Each number is 200 + 20 x the weight over its row's rms, rounded and kept within 0 to 999. Layers, rows and columns count from 0. The size before them is the row's rms in percent of the matrix's.

# up: layer 10 MLP up, 1024x256, rms 0.12, rows 106-158, columns 192-255
# down: layer 10 MLP down (transposed), 1024x256, rms 0.112, rows 106-157, columns 192-255
up106,094,201,196,189,178,211,224,187,209,199,202,160,212,204,218,214,183,213,197,183,206,201,221,225,208,222,187,181,209,201,214,191,230,199,197,237,210,193,235,190,242,198,186,236,189,213,173,264,209,191,204,200,171,189,187,178,162,200,214,194,204,203,172,223,171
down106,098,200,209,178,215,206,222,185,204,195,175,201,206,204,215,163,220,208,187,194,196,155,154,173,190,214,203,188,205,203,191,180,203,202,219,191,158,235,174,188,211,211,217,241,195,153,198,201,197,222,211,186,216,180,211,223,236,194,197,195,203,177,201,217,229
up107,095,194,185,211,246,198,225,208,201,213,202,175,178,177,217,209,189,197,220,181,195,209,222,235,165,218,200,243,202,188,197,185,217,216,166,199,229,202,222,207,202,206,185,198,219,192,202,206,168,202,211,207,209,210,215,203,176,212,154,237,206,181,173,185,178
down107,096,178,197,198,218,211,226,202,199,224,183,201,219,187,175,188,224,166,213,174,227,211,194,193,189,187,208,196,215,195,205,198,226,226,207,184,204,197,193,226,195,173,204,184,203,165,211,182,220,189,227,175,197,196,216,203,189,212,220,237,178,210,186,173,191
up108,103,199,211,186,216,185,217,176,220,195,185,197,206,203,215,204,193,236,211,257,192,218,197,239,218,217,208,184,185,205,208,186,172,172,232,203,205,211,212,211,190,224,174,175,216,189,153,210,178,212,216,203,197,222,211,197,176,200,198,226,222,172,189,178,199
down108,103,193,220,214,181,193,177,240,220,183,230,188,210,186,182,194,214,164,243,155,156,135,215,199,211,218,198,210,199,189,185,209,233,196,202,189,197,195,201,189,202,228,191,196,164,217,181,171,198,188,193,213,192,223,160,196,245,199,190,176,187,182,197,212,203
up109,028,217,186,212,200,193,206,218,228,177,205,172,177,198,233,208,194,186,230,213,223,169,219,207,179,199,214,176,228,201,193,210,183,217,205,220,210,239,210,186,200,210,181,241,185,183,163,240,216,237,189,222,219,186,184,195,186,198,203,196,201,199,196,206,170
down109,019,191,159,196,180,184,190,191,236,187,186,184,209,207,156,189,203,217,217,223,231,210,188,190,202,200,223,157,231,219,166,199,242,213,219,220,176,208,220,193,255,190,156,192,195,215,183,194,194,214,201,194,212,212,225,190,176,197,235,185,205,212,167,187,217
up110,103,212,175,198,203,181,244,218,230,191,218,159,197,217,197,226,205,174,194,224,210,151,242,198,183,224,212,209,201,186,201,189,192,190,201,165,220,239,187,214,225,180,196,205,169,197,190,203,210,192,201,178,196,233,205,162,201,234,205,225,215,199,218,196,181
down110,104,191,222,245,209,202,230,180,210,212,196,188,189,200,210,226,173,190,191,202,196,179,134,226,207,202,221,157,171,194,196,198,180,202,211,184,229,230,170,195,181,205,204,188,209,209,214,188,212,218,239,209,236,185,196,245,185,216,195,232,190,189,223,201,204
up111,108,209,160,161,224,198,175,217,195,180,188,211,221,206,175,227,187,219,249,194,210,194,183,175,235,179,200,213,194,218,198,210,223,201,172,190,192,215,188,169,196,238,201,193,204,167,170,196,194,208,174,216,213,174,202,204,210,184,191,185,202,193,193,216,192
down111,098,236,202,190,202,198,186,200,179,197,171,204,230,206,189,186,191,216,216,192,176,242,227,202,152,179,217,228,178,201,227,181,191,176,194,191,198,166,171,142,176,173,230,218,206,207,221,209,208,200,170,248,215,168,204,204,186,190,184,216,164,229,229,195,207
up112,104,212,164,215,202,203,217,194,194,231,228,195,167,199,218,185,209,209,227,198,173,190,191,186,186,174,215,201,198,186,162,204,231,179,179,213,170,194,193,213,197,226,193,203,193,234,189,197,222,212,204,172,177,194,192,211,196,195,199,199,164,202,213,216,199
down112,102,209,179,200,219,197,205,211,192,196,207,219,165,186,184,206,198,170,227,181,189,187,191,229,211,197,205,207,206,239,189,183,205,189,184,213,206,182,234,209,213,184,206,177,187,197,218,192,222,195,205,204,209,203,180,232,174,192,209,143,215,179,210,207,206
up113,093,209,176,195,250,199,223,188,205,223,198,215,194,220,195,192,248,205,194,216,197,203,180,181,219,201,213,173,191,176,196,205,219,195,218,234,209,237,182,200,237,219,178,177,191,176,171,222,197,231,207,203,213,237,221,189,188,210,223,203,178,195,202,220,178
down113,093,192,184,199,224,233,223,185,214,168,174,188,211,198,172,156,231,228,189,187,177,196,213,235,198,224,194,220,235,219,212,177,194,202,212,201,164,205,184,202,175,211,175,205,182,196,211,174,192,190,188,161,223,205,202,210,165,176,205,190,226,218,223,228,149
up114,103,216,197,215,186,213,211,194,204,210,215,183,160,220,205,174,231,193,226,247,211,197,211,220,235,211,200,186,172,191,195,183,232,196,212,187,200,211,227,174,189,178,194,208,171,164,213,225,206,226,183,190,194,218,172,195,192,218,194,196,195,218,191,213,179
down114,107,223,237,203,224,197,209,187,229,210,214,206,197,164,211,205,204,199,207,178,245,214,177,183,185,221,189,226,195,216,172,194,167,237,202,209,183,221,194,221,189,201,218,179,159,182,205,196,210,196,205,171,203,213,167,149,165,216,205,206,187,195,209,185,219
up115,032,214,164,177,208,240,216,212,231,232,245,197,203,221,196,200,206,214,216,215,212,189,215,194,175,194,207,191,213,196,198,213,201,210,161,223,189,224,203,213,227,194,171,208,186,195,167,177,193,207,202,200,186,208,199,175,186,197,207,184,192,172,202,217,141
down115,026,164,229,156,214,200,171,214,190,180,196,203,217,178,191,174,212,200,219,189,174,210,199,226,185,222,207,187,209,214,208,193,225,202,157,213,192,232,163,196,202,193,206,210,202,186,158,207,202,143,198,197,181,187,203,273,203,184,217,204,194,222,231,209,209
up116,108,231,204,187,188,221,215,204,235,170,218,176,193,197,185,199,206,226,214,185,214,223,196,207,223,219,212,188,269,182,206,186,160,186,185,173,187,229,222,190,207,205,198,201,214,201,197,210,222,216,213,200,184,235,170,211,207,190,205,196,202,199,222,197,175
down116,107,179,206,207,208,211,188,186,239,247,193,223,163,232,216,183,255,193,215,207,151,223,182,226,187,205,215,143,203,207,223,213,187,173,182,203,166,203,235,201,154,222,221,195,209,171,196,197,220,168,190,188,197,211,215,219,185,163,209,162,209,238,163,176,175
up117,117,203,189,161,216,203,213,162,202,212,210,184,205,241,171,175,195,227,233,192,190,207,209,202,178,180,201,187,187,226,240,191,203,234,181,195,206,213,208,228,220,218,162,198,195,193,218,189,220,186,205,240,245,188,184,158,205,220,231,209,186,156,211,222,201
down117,115,221,215,218,205,209,190,222,181,201,147,203,170,205,189,185,209,189,196,200,234,199,186,208,198,217,226,220,203,194,219,216,210,183,203,206,206,216,173,192,199,202,186,205,165,187,195,175,198,202,187,171,189,204,212,198,201,208,189,236,198,168,202,186,182
up118,107,242,190,191,187,208,238,181,184,225,211,171,189,197,228,192,217,209,205,183,226,189,198,199,191,221,192,224,203,151,215,201,173,185,164,226,197,217,218,225,209,230,199,207,212,207,180,206,226,215,173,214,195,213,191,167,207,199,198,206,156,205,146,192,214
down118,106,199,202,202,217,210,239,212,192,128,182,206,221,188,181,193,179,189,184,204,232,186,223,204,241,214,191,201,206,183,213,242,202,204,174,202,203,222,191,190,190,240,185,200,195,157,163,207,189,229,178,181,231,213,178,196,169,187,213,201,221,213,198,195,211
up119,114,195,202,199,169,181,195,185,199,240,197,183,215,222,220,190,165,206,202,202,187,160,205,176,192,252,235,201,213,176,191,215,229,206,195,206,221,217,240,194,214,183,197,184,156,215,190,189,222,191,193,204,211,187,195,149,198,230,192,204,198,196,213,207,182
down119,110,201,237,177,195,166,203,215,202,188,203,162,166,212,173,212,175,194,188,180,202,226,179,210,220,202,167,183,191,193,186,205,218,221,198,222,199,250,205,215,156,194,203,203,152,177,177,147,211,212,185,226,215,184,213,168,201,171,208,177,214,211,199,204,189
up120,089,213,185,198,195,205,227,177,181,183,226,184,198,222,241,185,164,226,217,185,201,179,207,175,207,190,220,198,185,200,195,200,221,184,228,173,195,189,163,213,203,242,184,185,149,189,208,200,199,246,213,203,193,177,187,165,220,216,197,219,208,174,231,217,179
down120,093,179,186,173,188,196,186,187,213,211,164,209,208,184,196,209,230,200,211,211,192,201,195,193,217,171,160,203,204,176,196,215,200,186,175,213,184,197,177,207,194,242,214,195,227,195,205,209,205,178,176,223,218,226,223,242,216,193,201,181,218,220,210,192,206
up121,103,217,189,196,185,203,178,232,213,182,196,197,176,207,197,198,199,227,197,222,183,183,186,204,173,191,224,194,195,151,243,205,175,175,211,219,177,234,214,182,240,193,170,212,174,246,170,203,225,195,204,211,184,189,191,180,203,170,192,201,236,187,214,179,208
down121,102,194,206,195,212,198,182,215,196,161,208,180,207,183,216,213,183,191,185,246,188,192,208,223,192,259,186,198,213,228,201,208,191,189,185,192,227,210,224,187,189,208,220,197,217,235,207,176,215,180,196,199,230,173,205,190,219,207,208,207,180,211,184,166,168
up122,021,208,194,168,173,222,213,204,209,203,206,182,194,213,233,202,197,190,230,241,221,183,227,203,209,202,209,206,200,201,181,215,199,225,188,203,209,224,207,216,188,235,192,214,231,194,192,199,201,258,224,232,203,190,209,151,180,194,201,212,206,161,205,198,171
down122,017,221,198,172,206,210,194,199,194,199,210,206,167,178,218,216,201,174,232,223,198,168,205,177,206,205,196,212,256,230,188,249,184,187,207,222,210,218,198,237,187,200,190,180,183,185,227,196,205,177,153,214,205,234,227,211,213,153,222,171,215,219,186,205,180
up123,100,227,195,197,198,212,161,194,206,185,203,193,171,194,216,201,240,182,220,229,174,212,187,205,195,228,175,190,205,182,204,203,199,197,206,214,213,197,187,162,182,203,198,180,193,202,201,218,148,227,197,210,201,164,205,195,214,213,210,225,197,207,195,186,181
down123,100,167,200,210,183,174,221,245,192,166,167,198,184,168,192,218,178,196,204,197,234,225,209,213,176,220,156,190,200,222,220,199,206,189,178,194,212,203,209,201,206,179,219,186,211,181,193,224,186,204,206,189,205,224,198,181,211,194,201,238,231,190,208,193,184
up124,105,166,157,206,183,187,180,192,209,172,212,202,206,204,193,160,206,202,207,212,190,192,181,197,210,176,224,193,204,181,185,247,220,181,189,207,182,196,208,191,183,239,193,203,207,222,179,230,207,188,189,209,183,212,198,216,148,188,187,194,228,223,213,171,194
down124,105,214,183,173,178,188,208,190,167,205,234,212,200,185,205,191,213,226,222,201,199,183,201,183,198,154,207,145,189,219,200,193,192,177,198,196,219,199,228,188,203,190,195,193,213,184,162,206,190,196,185,175,191,190,225,203,214,178,230,243,174,184,196,189,209
up125,104,198,212,170,204,214,221,198,198,182,196,169,176,227,189,185,188,200,205,207,190,231,200,205,204,224,174,175,191,217,212,222,199,238,190,186,192,202,203,196,218,168,189,217,206,158,213,155,192,240,229,246,211,198,203,175,195,219,220,202,203,199,252,206,193
down125,105,204,195,210,222,221,205,190,197,238,191,167,224,214,233,180,229,237,187,203,191,210,183,214,214,203,187,219,210,204,189,159,179,182,181,217,196,185,192,196,197,206,191,168,191,199,163,199,193,176,151,209,158,189,214,232,214,204,159,203,206,191,201,186,216
up126,079,203,212,212,224,218,181,169,152,219,186,234,190,212,213,188,220,216,208,198,197,180,160,210,187,209,207,194,169,196,192,187,189,195,227,183,220,232,216,215,196,203,209,205,189,194,169,248,185,221,187,177,191,214,218,210,201,210,198,196,224,219,170,214,152
down126,081,209,202,215,217,190,222,251,212,222,198,184,206,191,187,198,189,203,178,220,194,219,231,208,207,184,185,204,215,235,200,216,211,207,194,174,226,183,197,189,194,189,174,189,228,221,230,171,213,160,220,186,201,196,181,201,189,187,186,204,169,192,229,229,207
up127,100,244,180,188,251,199,228,187,238,211,180,186,195,177,189,217,211,177,219,204,218,195,203,219,196,189,190,206,220,180,167,198,222,221,205,217,183,199,221,182,199,194,219,208,220,169,175,232,193,223,189,188,182,188,216,197,153,211,195,178,212,229,218,192,205
down127,098,252,200,218,187,223,193,187,226,233,191,193,208,189,224,193,213,186,186,190,191,195,207,208,200,174,216,200,191,199,188,200,228,174,206,195,207,207,187,133,180,193,204,211,190,180,191,210,206,232,202,206,154,207,214,186,185,202,222,199,174,196,166,171,200
up128,091,239,201,185,212,193,222,165,157,199,199,210,190,195,214,219,203,178,185,199,255,230,171,167,194,224,215,230,188,207,165,225,185,215,207,223,208,201,171,158,199,195,188,246,181,209,196,226,192,185,216,204,184,193,197,216,175,217,218,213,203,175,231,214,192
down128,093,199,203,172,193,222,173,221,210,185,208,184,170,199,177,175,236,156,230,204,202,205,174,155,216,213,216,186,170,185,215,232,189,219,173,197,209,170,199,187,190,197,183,179,185,210,193,218,222,203,204,193,194,218,180,220,201,210,212,204,217,185,229,214,196
up129,123,233,202,197,202,210,220,194,186,180,248,147,192,181,208,212,208,198,205,203,215,248,180,218,204,188,196,188,231,162,133,176,204,206,165,222,203,252,176,192,219,203,207,223,167,206,203,237,177,177,195,191,211,233,191,196,196,189,182,219,175,210,211,175,177
down129,118,198,219,207,183,245,193,215,184,204,162,204,191,184,171,197,176,209,247,197,183,178,178,183,220,194,204,204,240,234,202,183,185,165,193,186,163,211,165,190,210,205,200,202,213,191,218,196,245,174,216,183,235,178,226,192,194,145,196,181,191,196,214,241,202
up130,097,227,182,202,189,194,197,201,209,180,173,199,223,227,193,200,193,229,221,163,230,185,224,230,225,186,188,182,185,167,147,237,216,198,204,186,233,205,197,215,250,224,188,174,183,181,159,200,218,223,214,225,197,180,153,219,189,206,231,215,178,199,181,179,182
down130,099,189,210,204,191,211,184,224,183,234,219,211,168,204,208,199,198,209,222,205,173,205,200,166,194,204,191,240,202,195,244,174,202,209,178,229,166,184,185,191,195,167,203,205,208,222,207,167,195,211,204,181,177,194,232,186,187,184,190,196,237,173,229,194,197
up131,099,192,176,173,243,216,204,193,204,188,211,151,212,194,186,196,221,183,200,198,214,240,197,193,183,189,217,161,201,204,198,206,211,233,197,221,161,188,217,205,229,189,183,183,217,151,180,184,177,206,213,247,212,193,223,216,218,225,197,194,207,196,217,199,202
down131,100,214,196,196,219,226,222,201,206,195,183,214,185,238,168,234,171,209,191,187,210,182,169,212,207,217,185,238,178,188,194,154,212,202,207,195,222,218,208,204,208,201,189,215,235,233,207,205,175,216,198,223,209,234,225,134,206,201,199,179,203,209,203,184,207
up132,102,197,170,204,166,208,206,202,196,174,211,153,167,196,170,191,205,228,189,179,215,193,213,195,194,199,228,203,222,183,216,196,216,211,191,211,191,195,193,207,211,203,162,240,199,206,204,194,188,224,179,202,206,208,150,207,129,217,188,220,207,162,180,192,191
down132,104,156,194,184,206,221,185,187,204,197,189,165,199,204,202,211,200,203,182,218,219,227,219,172,183,201,200,204,221,179,174,187,175,190,176,185,208,199,184,243,205,176,194,233,184,223,209,215,184,201,210,200,210,173,197,163,171,207,211,192,214,172,179,211,228
up133,096,182,185,145,196,215,219,176,173,201,208,212,165,224,218,213,210,211,202,185,219,191,202,204,205,195,255,223,190,182,178,176,208,213,226,191,220,225,194,219,223,228,190,183,204,247,203,211,147,222,200,171,190,201,210,208,185,195,199,197,170,201,205,214,197
down133,097,182,169,187,226,192,186,195,141,222,198,211,247,184,169,174,218,202,167,225,202,235,188,184,178,204,198,206,204,196,217,194,190,195,184,198,188,221,175,194,183,215,201,205,228,210,225,166,204,254,227,167,208,182,209,200,201,191,189,194,190,188,245,159,188
up134,103,235,201,201,181,217,190,187,219,202,206,170,214,238,185,197,190,180,220,210,214,177,182,225,213,186,203,205,175,240,209,185,192,178,206,211,173,192,243,206,193,194,204,176,188,197,209,188,212,194,188,206,217,215,156,153,212,191,213,192,207,183,207,220,196
down134,104,181,185,216,186,198,180,186,203,233,194,190,206,208,209,244,234,208,215,213,161,177,187,195,209,217,226,199,213,221,193,230,187,183,209,223,170,205,184,198,242,191,201,194,157,220,236,189,223,221,213,195,239,225,200,220,210,181,213,172,182,198,152,200,190
up135,098,222,214,178,201,181,201,199,187,169,228,196,214,235,182,189,222,186,198,192,220,196,218,198,225,214,204,229,209,183,199,233,181,213,182,209,218,262,227,169,182,201,208,211,192,236,176,202,210,226,178,168,174,230,165,192,199,189,187,171,200,197,201,183,175
down135,101,223,199,183,197,176,174,227,138,218,206,237,182,198,211,197,233,179,194,194,218,232,188,191,209,194,217,199,224,181,221,205,182,205,179,210,155,173,192,217,213,188,225,219,203,214,241,189,189,227,214,200,205,198,229,200,180,189,160,182,202,216,181,220,197
up136,106,197,216,202,198,212,196,178,221,211,188,195,195,233,209,193,184,208,186,194,198,208,189,217,201,204,195,204,191,219,163,186,245,229,211,220,204,218,190,178,234,186,203,256,183,205,149,192,179,246,159,233,197,172,185,171,216,190,193,189,192,207,200,208,201
down136,106,193,183,247,185,209,188,229,206,180,186,230,207,234,188,209,227,242,201,188,205,212,154,181,170,258,184,195,193,165,223,214,225,213,234,182,175,149,185,178,225,215,161,168,207,205,207,189,212,232,196,232,217,184,155,226,206,182,207,203,204,193,206,209,203
up137,079,205,192,201,184,191,201,188,209,160,214,197,200,227,203,221,166,234,203,212,217,156,241,197,218,208,181,202,208,210,209,184,185,181,231,201,177,234,202,199,186,191,209,210,164,225,186,199,214,196,216,224,221,229,191,183,213,146,188,181,188,198,190,222,199
down137,082,184,189,217,213,231,236,208,174,242,185,201,205,173,179,199,241,177,190,173,175,239,169,192,201,208,222,184,194,184,204,195,212,207,174,195,198,146,188,211,221,212,217,221,246,189,217,217,188,182,217,210,184,182,214,202,214,234,191,203,219,179,199,196,185
up138,091,190,206,222,199,208,179,202,206,203,200,188,182,219,189,246,226,172,209,230,196,198,206,192,198,219,191,188,203,159,171,175,219,229,218,260,205,191,237,182,209,226,181,208,200,256,218,213,196,203,157,158,226,187,178,203,193,203,190,181,191,189,187,190,202
down138,094,180,210,177,182,201,181,187,190,168,208,147,202,255,207,218,194,204,197,152,205,212,198,209,187,211,217,159,187,178,199,175,249,186,225,182,179,229,224,188,191,173,225,202,210,199,211,219,237,193,208,212,206,216,204,235,219,219,213,211,196,180,189,195,205
up139,099,219,187,149,236,256,202,195,197,181,202,199,187,168,197,212,167,189,242,185,215,220,197,212,182,183,195,191,218,201,183,180,214,221,229,203,192,225,215,211,235,227,159,163,204,215,201,191,211,222,209,238,203,257,196,211,191,202,207,234,169,189,215,187,189
down139,101,195,187,202,194,216,218,189,224,184,190,223,184,209,243,210,225,193,199,192,228,204,168,178,233,217,203,212,178,219,209,174,212,183,209,194,216,204,185,220,193,192,188,219,197,205,197,197,245,222,184,138,204,164,190,211,199,164,184,193,214,187,208,222,181
up140,100,235,153,199,176,191,220,172,177,234,207,210,202,201,172,200,193,192,208,228,175,205,220,197,193,182,258,207,171,207,196,197,201,178,214,209,206,217,200,170,219,192,190,206,189,224,179,211,196,208,210,213,205,204,199,188,212,225,219,183,174,230,209,218,191
down140,100,224,221,177,187,196,191,186,191,186,222,198,153,185,231,205,191,205,192,187,159,241,225,188,220,204,206,191,224,205,207,225,217,193,234,182,209,211,183,207,219,202,209,176,194,183,180,227,168,195,200,160,178,229,237,201,204,228,184,235,201,216,182,169,157
up141,098,177,192,197,214,198,244,205,197,187,223,174,239,202,167,188,213,197,228,196,207,201,219,186,181,196,180,213,170,184,209,211,222,181,202,182,179,240,199,185,227,200,197,211,177,245,200,174,195,188,203,195,242,204,195,151,205,221,227,172,200,192,194,204,178
down141,101,195,210,200,213,227,187,229,171,218,217,180,204,209,204,229,178,227,233,179,183,191,202,196,193,229,160,215,179,190,187,214,221,195,207,205,202,246,197,183,159,208,231,225,184,201,210,195,225,197,211,227,215,206,182,184,199,206,202,219,184,227,184,210,176
up142,085,213,189,160,207,190,207,236,166,222,188,229,178,210,177,206,194,187,233,222,199,191,173,190,217,226,196,211,185,194,194,189,201,212,217,221,190,192,189,214,186,223,202,173,217,211,188,227,207,204,214,191,207,204,225,219,184,198,194,173,198,221,193,227,211
down142,085,197,152,227,219,180,229,202,249,166,234,201,206,182,202,212,237,209,210,213,204,203,208,219,183,224,182,191,199,203,198,218,201,204,161,170,198,183,207,191,191,181,218,203,196,200,204,175,197,203,203,188,228,216,184,200,211,202,216,193,212,197,256,199,190
up143,107,224,205,181,172,195,207,169,190,192,201,207,219,188,181,207,212,215,201,229,206,186,199,240,158,217,200,213,217,220,208,196,227,185,229,217,185,219,217,188,187,199,167,197,185,224,229,206,205,230,209,223,176,190,212,189,193,170,192,191,196,226,195,165,204
down143,109,209,194,171,188,206,158,208,170,183,188,209,197,180,184,185,214,190,192,172,197,191,180,205,201,201,213,219,205,230,187,182,183,165,207,186,196,164,204,209,218,204,172,240,227,204,202,208,195,179,155,174,204,217,205,210,210,198,177,160,210,180,202,195,209
up144,097,214,174,189,205,225,186,202,220,188,204,170,197,166,181,168,167,204,185,199,217,231,215,225,219,176,172,236,204,175,235,229,217,173,169,202,207,219,217,194,191,195,188,184,202,186,175,179,244,218,194,189,159,203,207,181,185,224,217,211,187,199,219,177,194
down144,099,192,218,160,215,220,167,212,212,212,209,213,190,202,190,202,156,208,189,176,195,203,212,185,223,239,190,232,175,201,239,236,170,194,176,202,242,174,228,196,210,207,206,164,199,188,200,230,184,179,184,221,197,193,220,192,210,211,213,221,187,211,204,168,214
up145,106,215,210,206,201,212,204,176,201,209,206,206,215,209,225,205,188,170,188,206,213,175,209,155,193,231,213,189,195,200,155,216,163,223,233,186,197,206,185,203,196,190,206,199,177,211,184,196,187,199,159,144,209,186,219,151,188,140,233,166,203,171,192,223,172
down145,103,196,189,202,184,181,209,187,173,210,204,208,213,233,203,181,202,221,146,136,222,215,208,202,181,225,219,217,205,176,194,193,205,174,194,200,181,196,163,200,183,196,224,195,216,211,197,222,235,190,231,225,223,219,201,161,182,192,218,179,181,212,204,191,208
up146,107,236,211,140,246,190,199,200,223,177,239,185,155,253,164,230,202,200,210,187,207,189,203,230,224,216,204,165,224,158,194,197,172,217,203,188,195,242,221,177,207,218,176,201,191,201,222,206,180,185,211,204,218,173,199,195,185,194,199,229,175,178,171,193,180
down146,106,212,236,197,250,199,185,211,176,181,181,215,195,215,204,210,215,206,218,191,193,242,169,216,185,229,194,229,180,176,199,146,223,195,202,234,151,196,197,188,226,180,179,200,189,185,173,170,222,180,215,198,218,224,206,216,217,201,198,207,171,156,186,206,200
up147,084,194,162,205,188,187,216,209,214,203,203,178,178,166,244,213,222,190,208,193,205,193,230,206,229,211,187,203,220,210,225,206,171,209,187,221,223,195,186,176,162,197,175,234,224,193,194,219,217,208,266,228,211,188,202,204,202,193,219,200,167,206,220,229,191
down147,091,186,202,204,233,209,185,192,199,211,199,210,185,202,177,186,196,217,201,211,215,207,190,191,170,205,195,190,194,188,184,214,217,176,205,176,149,238,218,180,212,220,217,198,182,182,198,192,174,179,197,202,212,205,216,206,192,241,225,189,217,211,169,215,241
up148,032,208,177,216,199,225,209,182,197,201,213,155,156,190,183,199,186,179,204,209,197,196,217,194,218,191,208,207,237,165,202,239,184,218,194,216,200,221,208,187,218,223,190,221,212,201,185,214,221,235,196,192,207,192,164,184,190,192,214,203,182,183,186,233,165
down148,026,201,205,193,205,229,182,172,228,230,189,204,191,201,217,209,201,164,222,159,214,220,179,218,215,186,194,196,191,218,212,192,205,246,163,210,206,182,210,202,205,226,207,196,196,166,236,229,222,171,182,173,192,215,190,185,207,226,218,156,181,201,207,185,203
up149,099,199,214,183,221,199,229,203,240,183,206,226,204,214,191,171,187,211,202,234,198,222,176,203,187,214,197,205,215,161,192,202,199,202,225,204,187,267,197,212,211,196,164,180,204,188,199,210,245,201,228,185,209,188,189,185,201,185,194,182,201,148,158,205,203
down149,099,175,222,194,192,193,223,167,172,171,213,222,166,210,187,179,201,184,168,199,193,195,151,205,216,186,213,204,239,206,205,182,213,228,188,193,164,201,189,179,215,217,211,221,185,206,232,184,203,203,207,213,195,191,192,178,185,175,207,203,240,204,198,216,200
up150,100,191,192,183,239,223,192,191,215,171,202,207,166,215,193,168,200,163,212,219,178,206,194,222,215,210,205,180,199,182,170,211,192,199,232,243,207,216,211,203,182,162,182,197,214,225,216,278,178,197,185,201,239,212,189,216,189,185,205,192,195,187,158,189,202
down150,101,196,209,201,212,206,254,225,212,230,178,212,249,242,222,183,234,193,186,186,215,206,188,154,227,172,227,180,181,191,157,184,199,211,204,180,220,219,181,214,197,208,204,185,191,214,236,177,213,181,241,157,225,200,186,214,186,182,177,196,224,185,200,248,200
up151,101,228,174,202,189,200,216,171,194,219,214,171,201,190,190,152,203,178,182,209,188,226,218,176,189,170,192,171,192,248,192,205,230,223,175,230,214,184,198,178,188,182,180,175,212,178,213,197,171,213,220,219,212,206,208,187,198,218,203,220,201,174,185,235,175
down151,102,188,196,189,174,209,172,219,186,234,175,199,217,181,203,210,212,207,214,231,153,238,196,213,174,196,190,201,189,199,241,201,188,175,135,209,200,207,174,211,176,205,181,192,200,202,203,178,207,184,219,170,170,197,230,195,218,237,178,216,199,192,211,196,208
up152,112,225,161,195,192,218,230,185,222,184,195,202,186,216,177,189,202,183,213,200,229,173,188,213,200,212,226,201,184,191,209,197,242,194,186,223,191,249,208,228,213,200,204,189,206,224,190,212,180,206,197,206,180,223,223,218,183,191,191,216,213,189,201,215,180
down152,114,177,227,196,143,241,254,174,179,195,184,164,177,203,190,187,209,202,193,198,196,192,198,190,239,174,188,193,219,201,185,171,200,187,221,230,244,209,216,232,201,184,197,169,227,227,234,211,181,214,184,172,202,206,225,224,197,161,213,203,228,192,184,198,193
up153,103,190,178,168,188,212,209,218,185,180,191,203,198,216,201,200,209,182,198,206,212,180,195,187,222,197,212,218,219,209,143,202,191,189,236,201,192,211,160,200,207,192,196,220,211,195,183,190,175,210,190,196,187,232,177,186,186,204,195,175,195,193,214,188,168
down153,103,170,177,201,199,215,191,167,231,165,198,204,191,217,206,226,217,214,182,226,187,203,192,208,199,225,214,166,204,199,193,182,179,186,202,193,228,192,233,200,197,192,217,184,227,199,191,190,164,203,198,195,205,207,184,190,190,209,208,181,230,213,230,196,200
up154,090,200,152,240,230,188,207,175,203,188,229,202,170,236,210,206,191,172,198,199,201,188,222,170,179,218,207,212,200,182,223,183,201,241,222,228,224,190,209,191,214,250,173,177,209,233,214,192,182,187,166,190,215,199,169,207,191,176,211,180,203,215,237,218,210
down154,091,212,205,197,198,219,213,215,235,213,196,234,246,173,192,189,196,223,236,222,211,215,204,206,197,231,188,185,238,165,188,217,220,170,200,181,212,166,179,200,206,154,196,222,198,198,217,198,162,169,196,235,199,194,227,222,204,225,219,234,217,179,153,181,202
up155,098,206,198,200,185,228,198,186,230,178,198,157,201,229,200,174,192,205,208,229,188,178,180,214,254,207,240,165,200,197,188,196,220,201,192,192,202,227,176,204,172,204,172,211,197,181,190,208,211,194,240,181,193,196,174,206,206,199,228,209,185,198,205,210,208
down155,099,243,228,202,184,220,178,210,205,180,193,208,204,183,183,217,198,188,209,214,182,200,176,228,207,201,210,216,191,190,191,190,210,199,175,199,207,195,222,227,195,234,183,213,192,177,208,221,193,166,223,204,160,205,211,187,210,187,227,192,211,168,185,205,189
up156,105,200,193,220,181,222,216,202,222,227,258,196,175,175,227,194,223,158,186,198,176,220,213,201,221,186,215,189,217,176,207,246,198,186,176,210,201,207,212,194,190,224,190,205,210,219,196,224,193,244,202,210,230,209,162,192,213,177,195,193,195,174,206,180,191
down156,103,187,186,197,170,201,201,229,182,203,207,221,201,237,177,209,188,232,225,176,239,164,215,215,188,210,205,212,176,223,207,235,166,243,188,190,206,199,185,208,201,197,238,183,180,213,195,209,178,198,200,149,191,191,189,221,201,192,216,187,206,171,187,187,203
up157,105,215,214,186,184,188,242,218,200,221,203,160,202,238,218,174,189,172,213,209,180,210,238,218,200,176,207,178,206,170,202,203,191,186,202,219,211,196,164,143,204,211,209,186,181,244,226,196,204,193,180,168,216,195,199,201,218,197,221,194,188,190,148,191,188
down157,105,186,243,241,183,175,192,187,225,216,211,172,215,183,192,188,195,193,204,150,207,213,193,232,212,177,224,246,206,206,200,160,226,207,202,172,184,193,213,178,196,212,192,172,171,224,216,190,239,198,184,187,220,226,195,206,209,203,194,173,195,225,198,155,184
up158,100,205,209,216,174,228,198,193,228,202,197,198,201,203,171,250,205,179,237,180,232,192,203,203,240,198,204,196,204,210,186,206,206,185,221,202,182,205,202,203,211,198,199,184,184,168,157,199,149,194,174,205,203,158,182,231,192,180,206,220,220,200,172,210,204